Weights of a small transformer language model.
Training: a variant of SOAP for these matrices, 109M tokens, 3500 steps.
Each number is 500 + 50 x the weight over its row's rms, rounded and kept within 0 to 999. Layers, rows and columns count from 0. Numbers have three digits each. The size before them is the row's rms in percent of the matrix's.

# layer 6 attention query, 128x128, rms 0.159, rows 0-63, columns 0-63
107:540442425447564462529523519491434446432459589479511481427473468484516498487457456451478472537546487550538544571472477430428549491516559598541495471537512510484449437550439520540495438451524499
106:504485468371494498506507516462555514556537600477498546574472468580555448546497583605456515445508412419561533490485505563522470512488459373468534494475586488450529605427540456507545497565547502
131:520492548425483496527520628464552452469492636495346480475476430564554382515463507535458484495437420431434546508529532487501480559467479429502529506430552447474490561487529428539449471445577581
118:454432544386494515556523509449384558462540514484509523482495508478511409475509528476520488534480493491539442423452481546455501500487425455494525424436619518486523538590547468485511540657511512
101:542577455543536519469479443462571511533472438540535422552606524508519598475520479502477431476497524423524493499511510461523531445461447522605486539489506502502544528454428525473404559427368490
094:459550486547491397532498501586510482426423512482484452532533531511443498467511422516517476525446597470508567509582563459585518544505589618618491494514518560457452465478413525491428585360487478
090:504503419479556501423496516506529485513444436528408481447567470509574516507561398522483482441517547499518449449499512450553530558479524520596514503548441557484571539575428459423486449444526579
085:516464492542420479449422515470488535528543417502506434560493526546485491471493486523613519454587412457598509409568499515496482614524497445412496634532492438500547401500546636518446470462506452
120:439517466393569484464477590408400408552413497463493522533588468540562474446470478544474464504567522503586438446502562490554501572465514438567522532428467493470466466465436535522491544476414545
113:520553565508477529504453399539534617528599446482593515497462544463458598537522536549578544466433505523495530530482497576455481439511450494422452486612523473559563517484626483505567467589575492
112:466486515471439509549500477487537541499582534499587504509465514547514502534455640498520500465503367462456495491465432545435460450510495443428508483444514375561525581450593474458545505613603474
113:510540406550535469487473416445463476492459436514515536532574565415441515470560464510435478572477642460558502436516561481492553463446474536555469437611476507520538437535358582461452496480434562
080:441455579458488484588512595525529531597495504509506416502534470530596542523453478453492430629475499494430457468574483516403469428432502483507565435446515440514478456551571467504460552518483519
073:489587502482480543591566479496564478540603578500526569457464538630443456521530514492490517486520409558501582433469498595459545470471561494481562581659597489595593527546490428450554485528507511
086:570423494493541479517570494486623498436515485418434448476476556530482558492514533458476363511481530480439422547529434497531457471470522560577458492521560519522502516493561465473496522418542423
080:480536680539534465496569455557451486567517515465487528504450513422508471487518498461518551541579492427508538583511481571540566442595463450510489569557526483484465475512522404451484448492450374
080:525444537531488517598532454532418591515439561596476477520557577547502548425558561531586458471488507528568580530526542527507628486494560511543496500492382497580515440487550518524480512463463482
083:548528447520507512513483558530470488559452448516335498543472509470466605514501499512426504511501517485494378481528496551498513522460504541480498439604664486486531497522444506525530598461514437
082:494507537527483450499471387476479453508476561547540499494531531535443448524464514458491510544517564514497482497499568477483467541357468545522479401566514558478517523571449526425548563526444504
086:483484522548405604503494522495452436469530490535525528555442522459433493458522488506439456490517555588482461468565489460586462516515541468453535508532335511510437494576438521457526516501558457
091:461467610490649568503488566544390419461501560443522484380556533497424494404493494512516567452427465560528510445488544455526425521497526440508482500501485543491451498513519555496486423456459531
080:608552415545528612494576522448533602540389533463441485474465429487531511473481477450534446471495602519500548468556471521591392495541473512543504502448457519494487540559550483492440475521536456
091:399489442465517496516429473528567549537465467513511549549503452489412528523488408500425536542437528416443552436544569481467541521484439543575550533479433459542501522533575544498425511472506465
091:433542669510506485520431523543575420591529486537505470533448491528505517473441473492498587430503490590542550487551509459589495411510546483417533609456490518559554487458580490532499553455513515
094:467553512447531558482513408552451491567426558451441470427511476502495514550571431499441501473493507473437505478515523536492513509597466534490514591463477477550485558449522521429453611443561544
084:498524469444542528508443544465485567511517462483431467442532533498469477515475442532453423517483506486478473484635543470464463467469505479429546415341458552442465424521456477586426493628420482
085:422445648531533411594567544478437412431554526490592421454512476484555601449600491468498535544520552413557526441567509516537566500516474519425480521430531441551427515513373518453554508485535582
082:575474556545585547518554525441481552572504520481544458498582503476511474473497491529457498509527475415539468540576494457427492435504522481532498564497490463534460486454545494583506432550479411
087:554428432474494537515520458494428497458447575540561545586536485458522550423481435515485537449442505519523448523436413523468497451473530515507589468443461443448537481509447478594402614535494552
089:467592410404523587449436541522486473583518443453456437438455478552620527443540529491493408412398520547504516485515442504537537566517518576512475505513455440556458556514605510484485553474563515
088:465563542608469474516453454439559569508559521461505455465517410509414585478439422471459489536470573484539476513499533561512550513500451536496437504441419552557476450457561533501522497565471474
102:583483543405424441545510558489448482464529471448507508555544596503470473498437440464570485510579518483504472555481441443488561412531543498451578480449462536487553508555424545441522435477496458
088:501479506502463543435459501432518412563459507459526537557582472537507557495486523516447480483537554535538464474469437580470389463487406520508511450478493470452466421538396547506559406465498547
088:457478478592627519555504500507452527491438447422524552442502525467555525533544496461568514605452507626509521395561465444504543529528448561500546483509409463416470441586578493556456422506548534
082:549509543575545455607513562549492425504525471481546525545544494536424503495475457448543397530504505482625500401529462547537527500504494445574421494483499491424480510440500487506466436484511481
095:590538514505474480541511476447568415541480408370556459520552501526427542430506491487407449483504565415493455417489559571489566507544493529543469478466475410491492465526518443503541534478424445
086:485443494514449599439580490487502542567547502463524539488495508553465558534580432468551513463478480434389561418489480555418433515369506531523513451644509531404483494567539531464508501415556508
082:488507457379406600571419450556451543472538529515533528523374453550495441481508545583479503557452505461566431493535505535566517487508430538536418491544511655510513551452564497537500442389505490
079:483405570488478472523495527535486508444464484382541473507467515488546440515478521568517509411489429477526545555471443498384535541446506566463571458485550452612498538569480518523483507456482521
092:501519666373542377525495494547489400539460470461501437527474483536518597461493412563503485516499477513520489500475553526471495543562506466512555546530586490532564482473521531567479568413494613
090:536472543528515551461498405574451490536520581430430519526428501441457527441472495539563462490476551429501581534520492450452496572478503485549486457529464442593453557447464501540518598379542505
080:525497477573402412579534422448505492438541486525438538470481516574460481504415497438352477491507469571417452399495411479454500532570588531546444490449508421506527476469481474512473455504528522
091:489638498528504510451502421523457511496455501505481585452472451531440575468437452458517505438452513515564577499485580527551570427549440489514446410648630442490502469426541470586501441502522533
080:489492536570463505508513461570469562502518510491541649644451469506518442519492506554543508509487364500437468431453586597499534502427507446441436503442427548497443461529612491505533440531533561
077:565554415504558554498421502439504512572520560424455453517528500495477526547490539525480522478418549489377595556427579514527485569519586430544523485525472488495477509421440544547513485479555509
092:532526504506466431545508635527449477533501604467457541451544493483505428440492491509464506512471510483476523482571483424566458378481549541498524432544472512544574372547582434504523448479503473
080:512407491444428489464462514541463461469454504495482530442554496416474501497436569487523554452553512562586487472569475483532448470431424523519499458461518429490523556524490501463534523561561449
087:469521446467545620466537520532582562546537583550513517480406495481509493554565497547523538598532497434507518530452499509483414560440475474552499539485449475577506539509471428478415495410509588
099:574438457565465425541513509477527575472548568580531557512517502576518472489474579477495511497672489472600521365480506467392559423503477472520513429444482503467530454472543473497488426588558521
085:390482514505473564430460426539428534445484471603444530558556543484509505389478462459498524552450560564486483508482533497455541571519479499482536529521499442538479495436493558405471499396525493
084:457504556514439497464477512506504475595528490497415433436506457554535414475485485451483463519494466504447467490503518479399482585551471437501553605547473508512543448586577568487481450444445576
088:570495536471532515476543522503545501525483530440477489493490388514424413502525502565509573510372437488519521474498545595476590429463395453494395567469470569431452458411570417521494483504520574
082:496525529561493490634506534494603530529485541526482565546499499429496576418497438420516538475539551487514441521560401528432511495482451525469453503455529470490494626551637530469430477486527497
096:563392519443528659478501505495473418501510560471473514413582442480414469497538457521506513536475555510619417497500467491510474434604544474506444553534474510523494527513577435544639457497572518
083:500458441490480483473462478534488525509437538529481508512395401472458483484569416483486512552479482487541512513524445509462520490548601434532446570647487561497546521473471482499523575515581548
088:565582517506501418510510548503579538427518537506568422533530571515553465434488528558510529483518548567505521473552484473602533587613499399457570459586533485492492588408488468458444564452443530
090:573395472455473492573499469457365543566484464505521464448466593478416546466460428505505461524472558483456500527442527456512554488462428377430462510543505485435479431560567499545546543416438519
088:477503555496483547445498497567487435546467544575425381572469523486390496418469454492375596569400487547431496573574509516354590517524442460411546463418466521435519521519468531427544505514479488
083:396477479523485521624521517447487595624435570567410507515417588555497532594404441541446510517511499463514590470478545468537531488458556510542482535416543547483512541593538509553460480523502549
092:479399481663467582527506480448458450502584595516500425469501458537501481490514562502448534518466471535528527506484484489688581515421546538422536513514584486518517550512583438469454479455560422
086:509501605522478580454500484429471481487518482525461537493395506410468450456568519554487577510555586534557491412488442517513487549511513390555514520521508547441507511516450548447475593582449549
088:549532520473439437480539494506513566579511528480477564477496512486490568546556581509428506492469501490482529465452586514376534403362552527392529485568504507475508435543560510490525479452499587
087:564407497422594411533603555487531458520566529539518471456496517455420495420473569536466465446428499492619498468483445510577565487536476477555433510536425498496429531550478489486478464523468527
093:556405467557512530477587537492414483448496528525460533520554521474415485402415444511463448559553456482587494443546468457467484555519530465479520493523453445561546489619341591498395577465502562
# layer 6 attention key, 128x128, rms 0.161, rows 0-63, columns 0-63
077:531449500551444584509625492646534521560468483427484494535507589482477569547454451517587539501437452536513544563495424462481457418506522472458508470582504560475595491500543434449557463413605510
091:503558479437507432557506542436488566485444441519514472509463469563535523531534476455511517447576537487415549443444530513557561456565545601478594579460562510465466452516471504478468519560429430
109:408488455420513421463501479448500479561477410474534481529476464505585573518550494529496531441626458511473533408442477510503538492517548524447569593442494490468543475460483504374475483554496479
105:422494509589525502463477542549420458516498595526446524517418564482478512474494508534447485575373513496542476528437472458466444516495497413572460450489427488493435524482536555553568535460524483
079:444462514553471482521536440508486409450559508439523534532510540521498456530539557508462432500510491506535559522577497518446548507468582442496552431487496531535440573455463414437546474389487554
122:424445492347449451501462569473538472503577444487483428558492435597499462565559532547542529456569443609546582581552435598445458436545456472467583621519525497474467516469470424467564562499494477
105:453443545427526552576501366505525480463568508545505462616461511551470497517556580517502487479449532527460549506511497624481467453493517379372519519506590503434512560465393478473589527454555482
094:497430432452480478568518456573536473531510563494552443529573559491568572474425514488458498513472598453453452491456502462514531367489520579466439463534491397423514488557436436475496456568439610
089:543492514560502538470397391553509469441480559503555537456505420487434399575464544556499461549420461535490501485538556559464535575400469571613442468495459457466486604506576561580492566453548531
092:464554483497530484510532590498568544536512436564510406532489498552474599476564528410527510388546544498488552538536404456506417379578457430409542549528525494556453490432448453419500541511534548
110:518529541460431506557440438449540490531588461541572480434468452516453528548522572484555485491542535540447607484616470596537475417511472508537602538531451515543465505379441450504455594518489540
104:536527482579471468488547501610494516526443532571478539354459534467513562466496472491557463527421600457483420503535456355572406501505522584504489428464461500545511523504468487590437466562568515
124:462530515363485490543474500475465547473556438433422428513480389575503463570583561522413535518540481580461510507518457557406469540504560488457581526566576462506513562522488467422623559534525419
111:453466494395549527646558482514477489515519417464477475545459419594542420557546526579490493562558473466425505570471438552410466429482576425439509559459567473529440488590498464447483496478470499
090:433495479458484533529513526568451396620516621509608542561439542535537513556451548569527573513506491452520429510438550637535448545495533464519517522518562512383601494585514505579524455523498532
080:532520403476504533399426478406498527530530497548577373510566574533480449442454467483479482496473488513541486468581385490497518549410487519471450498440530498530484433442467581490479471474472604
090:483520533481534454482621560466479448427548388490522490465461451451495461518452426497500506508519607439423502466531490415508504646565525519483501540480493553441577546472477462382494528453463468
091:460552468460526496560502545532458543463594462531435566445509504544437507499539581472430494451531492588535592532445508522443485453564500463506539563495445554538447548518442520491462491458520493
092:472526539472469511516522499529490480440534550397470342463534500485590505557413473475486430500505395495486420499523492489508441441567543462492532523398549503465450500483541433530506516508558558
091:543513524510504469503574453497465442519482560502528493503545466450565554443501429494527448503478425455426531401514509451475514538504475627543515488432495435517586418459484500547500479442514490
091:554509486451517487491622513414592525549541405468505604523496418497493462626556567476494433495550463394497506593476468495449472528504476559537543512494381459511557503405527504485500449439489565
081:489484587473553449498448473562564458445478494489574533488574596537416482457468484565546444508537469514488435500496637489485494628432387595553495541495465469520491537591527501553467387438601471
088:547561463514453628574528488456485460425551536517470460547569476564461537513486488539486458480557501497531470543446539504493526550446436480467418365428499458466455554501509562590543486449485520
096:486509393473509553495535494495541612511454507506493478606529492416568444501553419542571432538554538463574522367543588507542539623537441541535490427396408548478480556481474522510456559498552537
097:474392514599517523429540483488513399428446480480526491529576564515491434544476518489446471578407413538538461496543562545391487534386417518554422461443412432411446463507455435523508511455513563
087:545528399454450585506512460481481542421441491487568416536465459506464505524430492548489579505566485523546631455422493541452465528448446516499545498477482518491489541457423583502531626435570451
090:484525495521554452419357437590568467504452512527467582593497488513460469588426482542547448508578533529576499488518446429506472554585529586592505496472511468496551509482599510570555374526570534
080:487499489539441549491471544560408491451523485418523493384550449495561508495504511515521480554460460504455427441489474443503532574446520581475619594528520506454516488481518522473611514438452507
090:541567495563516600534577554544543484603560403500471423528508506527458486500478508465459500572596485631481518466598543531514445423449484546416500544538520555546460431429461470496575545469461524
088:463451582540530537481481404502566538539352561559575424543494519518467520625561410520486535552500489438567517440491528503498565490464422415467498448448498484475488576497476462525455531516430406
085:440509505547473491570519592490421490428543562511421487576560451564465458467463489563572484443480496453514543450516476521500491586430514465475492479500617494553504445593517497570521477435474514
101:553465379529501495533514526525451465537560498593540502586433457472512577512440538490516472481547540497467494496517528461575468407465445598547509500485568487515443571502620469534509599565572444
087:529488519443437395588564451472411437475466518433500600565507563501402496464522597470551610541440453516541389445515538446486395438478561513447426508553476492547490470481546478444540517473570480
093:546425511472442427540431487493574570578598537508533496563476469540427528431503495516441441530531539488444532565465548510565431540499468477508583452557499498531510512446483488434493526485453475
091:506585427493547395588389511512518485522527482549578482447440520509520398444559462546556564451542522529569511576538529477497518477491457492520544513570603465518552508431540519557467537548526476
092:511467507527466571558459505538504482505565447517479514573445529472547409505461519499502612520455484523489491449543491432525410502385526522551556395553560522377548516490548436464453575420453439
085:465570552476503468477484502539446456415518515540511483490549540455466473477464564534415515553516495507542461516392560459509441563570490500538383518394470588553461526570492454481396437474482517
085:516483527534504512500481527455433536563616495522490518661533501500509489481542428579509510425478668473484521541481508449543568501563491435427520526372497447447516567538521477502373478495524548
087:580543398517472511539412489520477430537545485494452405437555510483617497511446490417426514496457560478621435552569576396419499458470469515442421482485460575501487443576516486533578438513520436
090:501473404516504526478596462423594559465499563482502440556524555439528498556473546454404490440531497453496447521520500515473534416527588566523489512493410470399480557502565493537537455556454416
093:476426509536495422480589453509506454598499422504533533429567479552538468582605550485506525438538417506541494413499481482494460574541498419494422566442537405399457476520522480415465436570497558
085:479509502473537376498425506489475533535488454454478544529443431464578490531487562521524564526493569521484476542490569566554484491457464581507495477496438457448433465551537540591419667540472413
086:469449567495470576603544518463484532601452521478503395569512573531466449482573422475505448535486429520507493525515436546562513453507571465424427549470447572516464467550577533412572479461461513
079:534495495543443446503392566451497455540476394557397481490498491470544531431494443478518543562503520515438383477499456482448488503529504489555527442535465418502495484539437579458448562589574508
075:473568574516480530406632515508553465481367481524469542443486460515458464457526440556520544537575474549540553555497472486461527498444427574441478480568434485375488522540503474481526441451475533
086:390530553479560500501569662493457514479443557570574513520399492524460415429504492464441473513496450565503471494477504371487547563526446530520460536501451516516467567401492528489565587525593423
084:573490520576463492555538559492447471423472419466603429488459569526541545546521485484513470547468544478478474411519546410494405454561465520478484456500441486540563492447445499540589498535405552
079:547445563505486529452478534500478466533497518569521520561489491535451416530563541518457554511415550538449587468546460457564583486550501413333554598421472459540514525470504493512512530547493580
100:458424480440498490582528480511460557487520434413550451494464589449531518448405428544505526534517514500437502480492525480480488586562573450465535428452557457578565582493433552559518596529479427
093:561473534534508423554522520445509460495480435455425549506535453536479501475551502533489378492533442367555431445542497515547573415440524489534457586513479470572540519500558495520388524520520479
089:522512524470459510515590520422529538483445602475495525497600434510473447425588496502443490434418470441547475485458488547444494534488535628351452425475473479474455534440490464593501541498472519
088:512542441472450603436500498468535573570468488541564501568460567541428471382587434449530515565491493475466477502446511478488583450430559465430564490491527521465532509579558496521528463480434471
088:478537507476521510483509478448474450550521501579435487493553431552426437475548477521529369506469571492459426438536556461485536521566559480589487447606513574434591408469557585588541482447454504
092:454534546513527507498525574450519541531573480566566522504493495559489509440604504450434564467487426417509467457494560453564495482461472448487513553525482475500509413392427425468490433477481487
088:381463489532512513520525479499468522499448526436389497454544496502552385549555578482497523357440418467501472413426447507524548470514427505454516517501473429530522425475425476388454429470516528
091:556419474476501544522447477515399550488512376493477570542469554534489545551516373419530524459479569513431514471544478518444609443531448598585416592486568520401532528493570509524445484534547492
094:410564586428503447502580471536464476436598480584507441558446432508479587523471603476467493538490420456517517503462573477531503511474573487534554507461503482573493544516514553473447448592486355
088:513573422583501541489539542459478496477435501405529485466572418601517470528578529463461521515458490394534455497478530486536485466472497538458511407455544468468511515507442497517546533505574475
084:467469488528481467549491470488527500587547513505526437548521484521467521407470401523519406431497507567597473549443559459477475564597552603601517537502471546514526617410495529502452573481411440
102:513557504481569456512502532471496464608473515467529402549516524503461467435524481448581460478632532475471570485509519516549533506502493470602511546456459488434539465321567463529481495483500586
092:551538492472518487523582500509463566582499471459530411576570449504523574615437573515579507431421522500409504583573412500432428534473499478502531541540469428496473539454471388435515538473453562
089:406518537518471477413553450479500405494435509472434500556523516493589487399505586511457519482489525628529463526445438492437477508606523555578505492463457593531489630542441557501414449513507444
091:484564463455546609547449451408588406472524437487500559446392461516479458518558468526550558429555457420440496423502469512444474507511556523503504493418515492496518445462392555453485514459476416
091:467519475507519467629479617556472418517418443516484480456473434576518518584542535492494482427632507496412573481528486498589493463498519510463517493491461461564487505457502427523513509525561495
# layer 6 attention value, 128x128, rms 0.158, rows 0-42, columns 0-63
101:411534485538496438540594448488445523538449531486469488515525549526577497577485437602485466507547462513482427521503499560430514497465446520453594482476420452557413598489551551453513496471454474
101:524500500565450450506425413537568566464453500489514613521628432514469491394465549534476550490574458476496454500658502527402606544504610522437498510546487481489535509451460542539464490455508538
102:564505435464566480468501575459501480494511488458556537563470517453503537560470531551542436479521517534590477540396485520500518457562477448499367525494485413513505434476450453493523479406459571
105:396477440460458439483471466495521536478580514541493529487577518521507435482564529556480495532451504483482536449541492478421551535481549454516606533604439549454515522518587608463500505460474479
150:534495604483495461505446413511463568446506535459543529505474514424459581523564506501499537504545533395629517496621489425508431489534514512510476479573488499548521520585518525500490554497537448
114:472622529437490429549454569521552511478563549463509521426423502496470464548477476517557542548548499509581500443394576492488442427497573506549426489492532527579490502498503497475539435503456427
098:572477462552483540539515532465452403532590579477579493503547546498560463566510608553488555492586443527542541444487511527563462424467541540499485472480458463474486499550436490557475438426525476
109:453566592485479485526599550470479430423459439598453543441428522450524574429503414448452550438452392412535432491487517487528471473488452529494541461492523527511439513532398528566475507572536457
108:526478384472497456456520582503560445571582526479528518474497469482473436599459501589564434483582520534468509526462523495492452487492593540494403548439470527459419486426495474536473423465517562
105:535446466545484502498439395603466531466425479489573572545563453491500492493523414520503548461473497450481498430596486506378547509500485552473515523498318463500445508558567536567466590492538557
086:523433481440397471460424439589475435454485522537659509530535526529505490492488500535507537471466382367475473413547527458450527526504507466450587565428501421536505586594509454514490577547491460
090:588517555487453533520572480525495572531503566473546430477503466475488476578573558534465455538519569494487499454443526429492459605503488521502520522649526478671539585501558558427487509485478459
094:519553468488540490486409512463487469538491512489524585529440493488476524562468374554604435582493513551508450530550593429472499589499578513513372496449439419588480405448478503458452470547530481
082:575466503562531586440402480446503508530574465467414469519457469487399370504490507417522547494587528594440454468477503510546433536531512531516485544555464574428497447489441456508436509499544554
106:433447461472552449528425582464416451537582488447499446460516512445501551452356485471530547543522533371581492514393522435520485456502502533459523417443547470544491500457412510561526508510547468
099:603410468561442518530429463523488476533501509576502520594652548538571460462423459477490483506457412464468430554590473532435483501527427520445418442542479507462533471546579482511479423480498493
099:549400415504526489464466531454507460508490448520581462492506529463399509515576549484546497494411520557558521497540425457561474531516465433451473522601511527479528438609443505548516491433527595
097:443397542521503389468504554480462486586547470442447418532491512440471450608606388497527540436513541529490567444588432496570443582460497499530583579488416506493578477506568494529552549531542522
095:472526507422535518496595562464521483492421502536516434492488535422573576520563476456480536473395556516418444504469462521549452531430516452446582426571551478531442451500450502506586555552497490
094:552498377514576502495507528496589509507508514481486492498556423544467453473550520567503392542549521494430444449511505426461467547558563511537448553555520522605549454497457532536556475453526565
116:464481497487492477510466425607482504527458561469519496566624516515484508542468492508479443514389459527465482540564514582479589582458410542417541500498513473472465508484526492552579526482480491
088:583503467509422492503525535419456500467382463513514474413557562579489456536508501529482575499485551425581481516510528526540526506580462483512457562583429518526554524489482508403500480483434559
114:549466499463512455504487499449515462525422458483513468515518575512440506399634458436424554457447520464543583587507522488507491592490392387431525479515519549540482495544542484494575552469493564
109:512527527544416522431491487460451495468431513575516551473495523455473390338530517471563652441488446470532581567435461564535498412469475495460417564519488553492466577522549543471559487468490529
107:560604485531599483520522501552442459475512500532434405503509503429587430465523514507499470513515501540423495443450458501480448493541568630510485445486505486508527512454474481422592444470535517
090:529538444505419479569510577455611385418438480573555463513490497569569550430382507485411480489469558534569512591368518413531470479488488507441546420533565444510565429489511393417472539534494476
095:446637460514638501389477530553470494514491465467453513581434476495442507430492422485561542491536506530486452478462531512447534437574509467512491570481432523532391518426534483438561459476543576
085:519442590558551527501494552476531451477546505421545483530548477530552489602606517486467458420478538492477460530578429508554513536509423407497505472542461519491538402508549540456473541497457520
114:557398420484427549504388522497474464393550495548567568554546504491512483640474571518548530507557495523556546471543477492529501538537556531486400520481514481503539444522539464543514544514535540
085:446459432469553551567464526446509524461496482562543574589503472545496481516387495540486458450441520540525546410547629480526521533521495418505455577464548535565498575524489477408513529548539551
087:519441505518469490539374497472553494429464470439581553513544535587525518441416521485575506424463491475507464475580497535423620542483527519440411474385590515467550457507561527553538513401581572
106:474544390517561537533560547491565561542538435392462419533513448488556544433482490489458432490529565518506486535487463471425486444554610668512551363515450447499520443439485501418464462471473494
096:417411572547447505502507419515487417487600530467424513416487430540485503489479633553476476532475481529538490465552491502467504507506495500526466448485507450434476538494569546542525539491449426
116:482423497510565501450500453477680521545488497421517336513536459534537453528486511514469464486440480588494504516536417543460522601549445523471528496474433485473499439428444478519488497496458515
099:502500480573489483496575461540437503542420469522516578540536542526515384485417470541462465433492482619342514417472558523413523527581589537454529556504396442468496581525517491446545560494494592
103:450496560556453433450490411536553510467595495583628532478452485453589539444440441457476500523537416483492441478506470531455493543485477518489385495482367440498461555562485432596531458517456568
109:425540532478518394498515613534437571543551490404465385479427449501488464479549499501614534476557540531505541539484517450576484501559599404558451458539517532497522440473480526482533565510400476
102:447620530533406480533500543486510464464507560546527450354566525561536516522536586582395441511479527472460409551434512567428424469531497509482594442571551541546530531489443472436541479483473455
099:513491472510522558482438538432565469472545504383519356486463457528524468525475598485570430468543537556558460545441516464524527443593503553574518473552501547500571478470516489467612531449569525
091:591489549559458587531466510470453582545524495448565538486553486479469419542563532463480464528536423563496567447524601427432421539508559517576513587485470449498504461549571514527526503505464440
111:512478437561595491489518503536493465434474473623496564529492520487502424509457571543513511468495414525495457431545494498451480422559466530489449501537380515488510567498545538456539500373506551
105:502571518594508507448542502541507500633533482488459563545497515529447475485461451501559458545512509427501600484466527608556494430483443467595483512490448587575406532543550511507381485463464491
092:468502528580520504567511404531455534500585505494438526519468477538501431479524504581409450576561470540423530479497497484451479538484504520517556523503501599568457499510575541482493450483541444
# layer 6 attention output (transposed), 128x128, rms 0.139, rows 0-42, columns 0-63
098:423493514516500563517453571565434534467515455542496489469506470491551512516459507477438416535558561499444488523493571513534550473455514513429534462407449400527470421546467564452473512516543486
104:373515513390456472591428491449491482514570506553495596449497486493490495490487481419534491600493484411453494476520481514418448509596476442466460481560448438528516477439538463441506493508504493
098:506390456488515425561405462478427580547527507498506465455445559547481488464486462455600554499456456456451563502437538470473509457488472500426478448484461486528431445527442512549465458547578496
100:533487478525401471426581557459427533486484536533479514447469518465491434462458531441444541452562549520519513381472494419426552511450505559513487546556463498492532395446501526400400429411429512
136:570496584550560472513572583504497417536503562473480449480492579514527506443468477527509577473430462400515460601491448477517467513512486535522486450503451493462534542515532459543515481377535504
103:469503489512442584495464513528512464439422484470443494526447468505430458518535398524532522547491450470554555534452509540488496536532511571529489481532485540493421487385492470495541544402561490
102:423419486425431427545422600479436553468626545594503512546511546463487508450485630541538514503433539618595537535558465472636477482557551562496528476593547567530466485458428490455497506538538462
105:429550526466628523457538424454580381485548505475456453494466494473416496462528395478543554548465549413535468576477504527607516479432451415523399503451535485491450556486428421504457589437466556
106:445476429387490552475483586573409559523488487549529465528510403480428463429553532514469511588564456554518561457458504528556448489533528541471561510602487558542506457534425458492509542513535519
101:497461430496493502612523469550366445431438521519571505542510532503412454367447496504541535476508444426551463451550471477338525519497489502459513417486417526515505505536516522571463507526530570
088:497525481531389451529588558529436418535563526479474565501637475502502558450484510462443493576463437478477490458465486457410492478489569508511487453489524551541540564529397480493480466501527497
092:592531487572545509401549576502410540497494519499428472526581476498477469501417474453504412426447509486519548575479573469484530486599540473588476506487548481528533479443536526510463495459420494
094:535490467492514460540512526503561548582474542456532500542448515514466526487492461436507469497534409474378565520454477485507488500439542484507555469488505496548553446545412537513483468454541509
092:476485478433574486482505488448554479487511630425560493535533485510411452458553537550540427473510446566501494531550442583474376491514447523510557459517506581443410532495515466541487421655546536
109:508515479434551508539489433484560514523476580545492401521480507470505453481523418559472455506500552478419522521581551561524552534499476533401457547485551558392502471521544531566486538492513503
101:454522553456501436607572575448433485497556434447508541417496482526518477548500556523452533495557417520510566532467545511411519548494492483445504495566560418512484475609474538459540457598533531
101:518396506500495514480550657419534577508509510463494393358542560493537474486554541487554574439541552473521538491526527450524535497549459481413420518509589474500483488555482451467409492476502497
097:534465467461537501441539519496467494510526442481485524443493419478351514423506545518592389511502486518479407423479402547629451512495502519477480617477449494433514464481414581531465518487564502
096:621481517556555453412438515440562476434537473516521460442537534451617475538473448578485487439501557546469426519557450466634579611529491509487527508510567470462540545547365527509453494552551526
101:535504424462433444512577609520491494587434509474472443465486529513533478489601483523442503439617579420455498539528549508512508501592549558583484546500513511527546524497567499470436543483507450
107:487529527501453357504547458503482514502486493491587526491582596414534582571480521450448489522519444463526553519507551475512585461488522638530491453417575502489597447520470490437401557524560538
099:469478539475504530510464492518499451434556543455501471442617487488499441539545530478507546453534506477505606547494488414459416520440452566395473469618512509560550525539531536486539447396489537
103:590381651453547431546500505406510545493495416448520423420497521511562508455508538548561544437511574423562460463550481453465512466429452568462490535423507492465610539532489501426514440531482530
107:481391591409521543458472527571414479511530415441460528528451451464506509405520479565550529507430520541584467411524421473459501446489481432507501509466520489467475633474580436456555444426475504
108:399488462497522442567482415526459490504499493510427533523512502496546546463416573492516468580452495538534505489590505458562455495568565559530479478521514444470465634455446516491571596503543446
095:470604520501420512490435464488549473471555400525488385554485492482558465559501524490445571508506512455525518532435506431536549467484494526407546520505593552542538534546507468444551503615419491
092:414456451437540456537468417568582544524426442480472449566493467473492516495474487533484481448541450477491444443505512570400543513503467450626461410394465407512444594446486502485470591486513581
091:557507506521533423486430472445490465558445467402547489441508560535479475455488513413621409501518390520526398566559496409555452504526461513515493476534565505466519487575482499532549446572402510
115:486524456523397502478458516501405442516562617506517550430521453469491367469500523487476597517467430452469589529498453447453460454526548480395471559499443479474442455524448441545527482567533497
092:576429552446522484513494403439546538456558559539455502509421475457458455534581597472436466553478536496539592450457446447429520544521510512431542527395442461541527520592535501436455588531520533
088:464534569452467401617516505495444518460576479506552459544434518532486483415426420411558515515567498450489477465438490497479507459430507487336478500488455523475478400575500554500424468591467471
107:562503428467494565639424510508559455444545441578448493483479516521482483491430550528463445541615510565518461516504572528468453475543457501447546408575468570470490526483499542471566458586462393
100:504503428473473454495573533434455487483490523563481569519507509510395500528500493428474550463475498450557441489405538517671471429513551507630518525517452494443567490489498522474552522409519468
115:508438413531521541580459529407582508490521470466531466458503494499447570602508493441439497494479499508484366453417527471473448419489463524445511475489478439478485428455530540525547520585437429
103:463485565563498492592484505521449541488493521471469637519603484509574410585426485481479491552531541596452545526486472507464481565530459509472579554445389512562496581573521621425485521516511544
104:430623438461503526644523519495549446452533470508519497528584526548439414454538475527455532581476468532537526397474492619498584485511480425523438495462486449460460512548479497573456487442518541
107:501554604432466478458493483551462510493496366518500514528518491568473560535532466554559461469524490594369525479511509505463508559506521534556474529470440530416478481447573552544625557437492503
099:418549476591395464419402523521526457439468503502436469381523535526517443536532499435529544506557513508481595571455549503595462477555505503457431496569557534543487514466499490485431536430434557
105:551492468480506517484440540499575579405544467521514377496532580516512501546539573574488529460561532575542430453460531571553508525576481530473506459478520610509486447513557504451550546486444348
097:579518523504424531553508572565460482468457531443511544444496385543490467487476463447501456473512470546521501612422486483468426499595598518522590582435516574539488482502481480423494463508572493
104:537420479542465422646555584504441522460496612508459484488419469554537393475446582404464534499512469507545467418427520492498527544522444508510447459430433467476407574577556484460560480475535490
105:496479503447576477575465538565495518535393424547472601544352479467443484512556451592492486481476459491525539539548524461446492471463468537580508552562514511469399417486531520461429539372502555
102:517525429530458522564506539480583451445525551500455651448485457570454531486486511570507458467561563581485539539547468507482436484570515591592561500423531560568503517476506511452473526476479520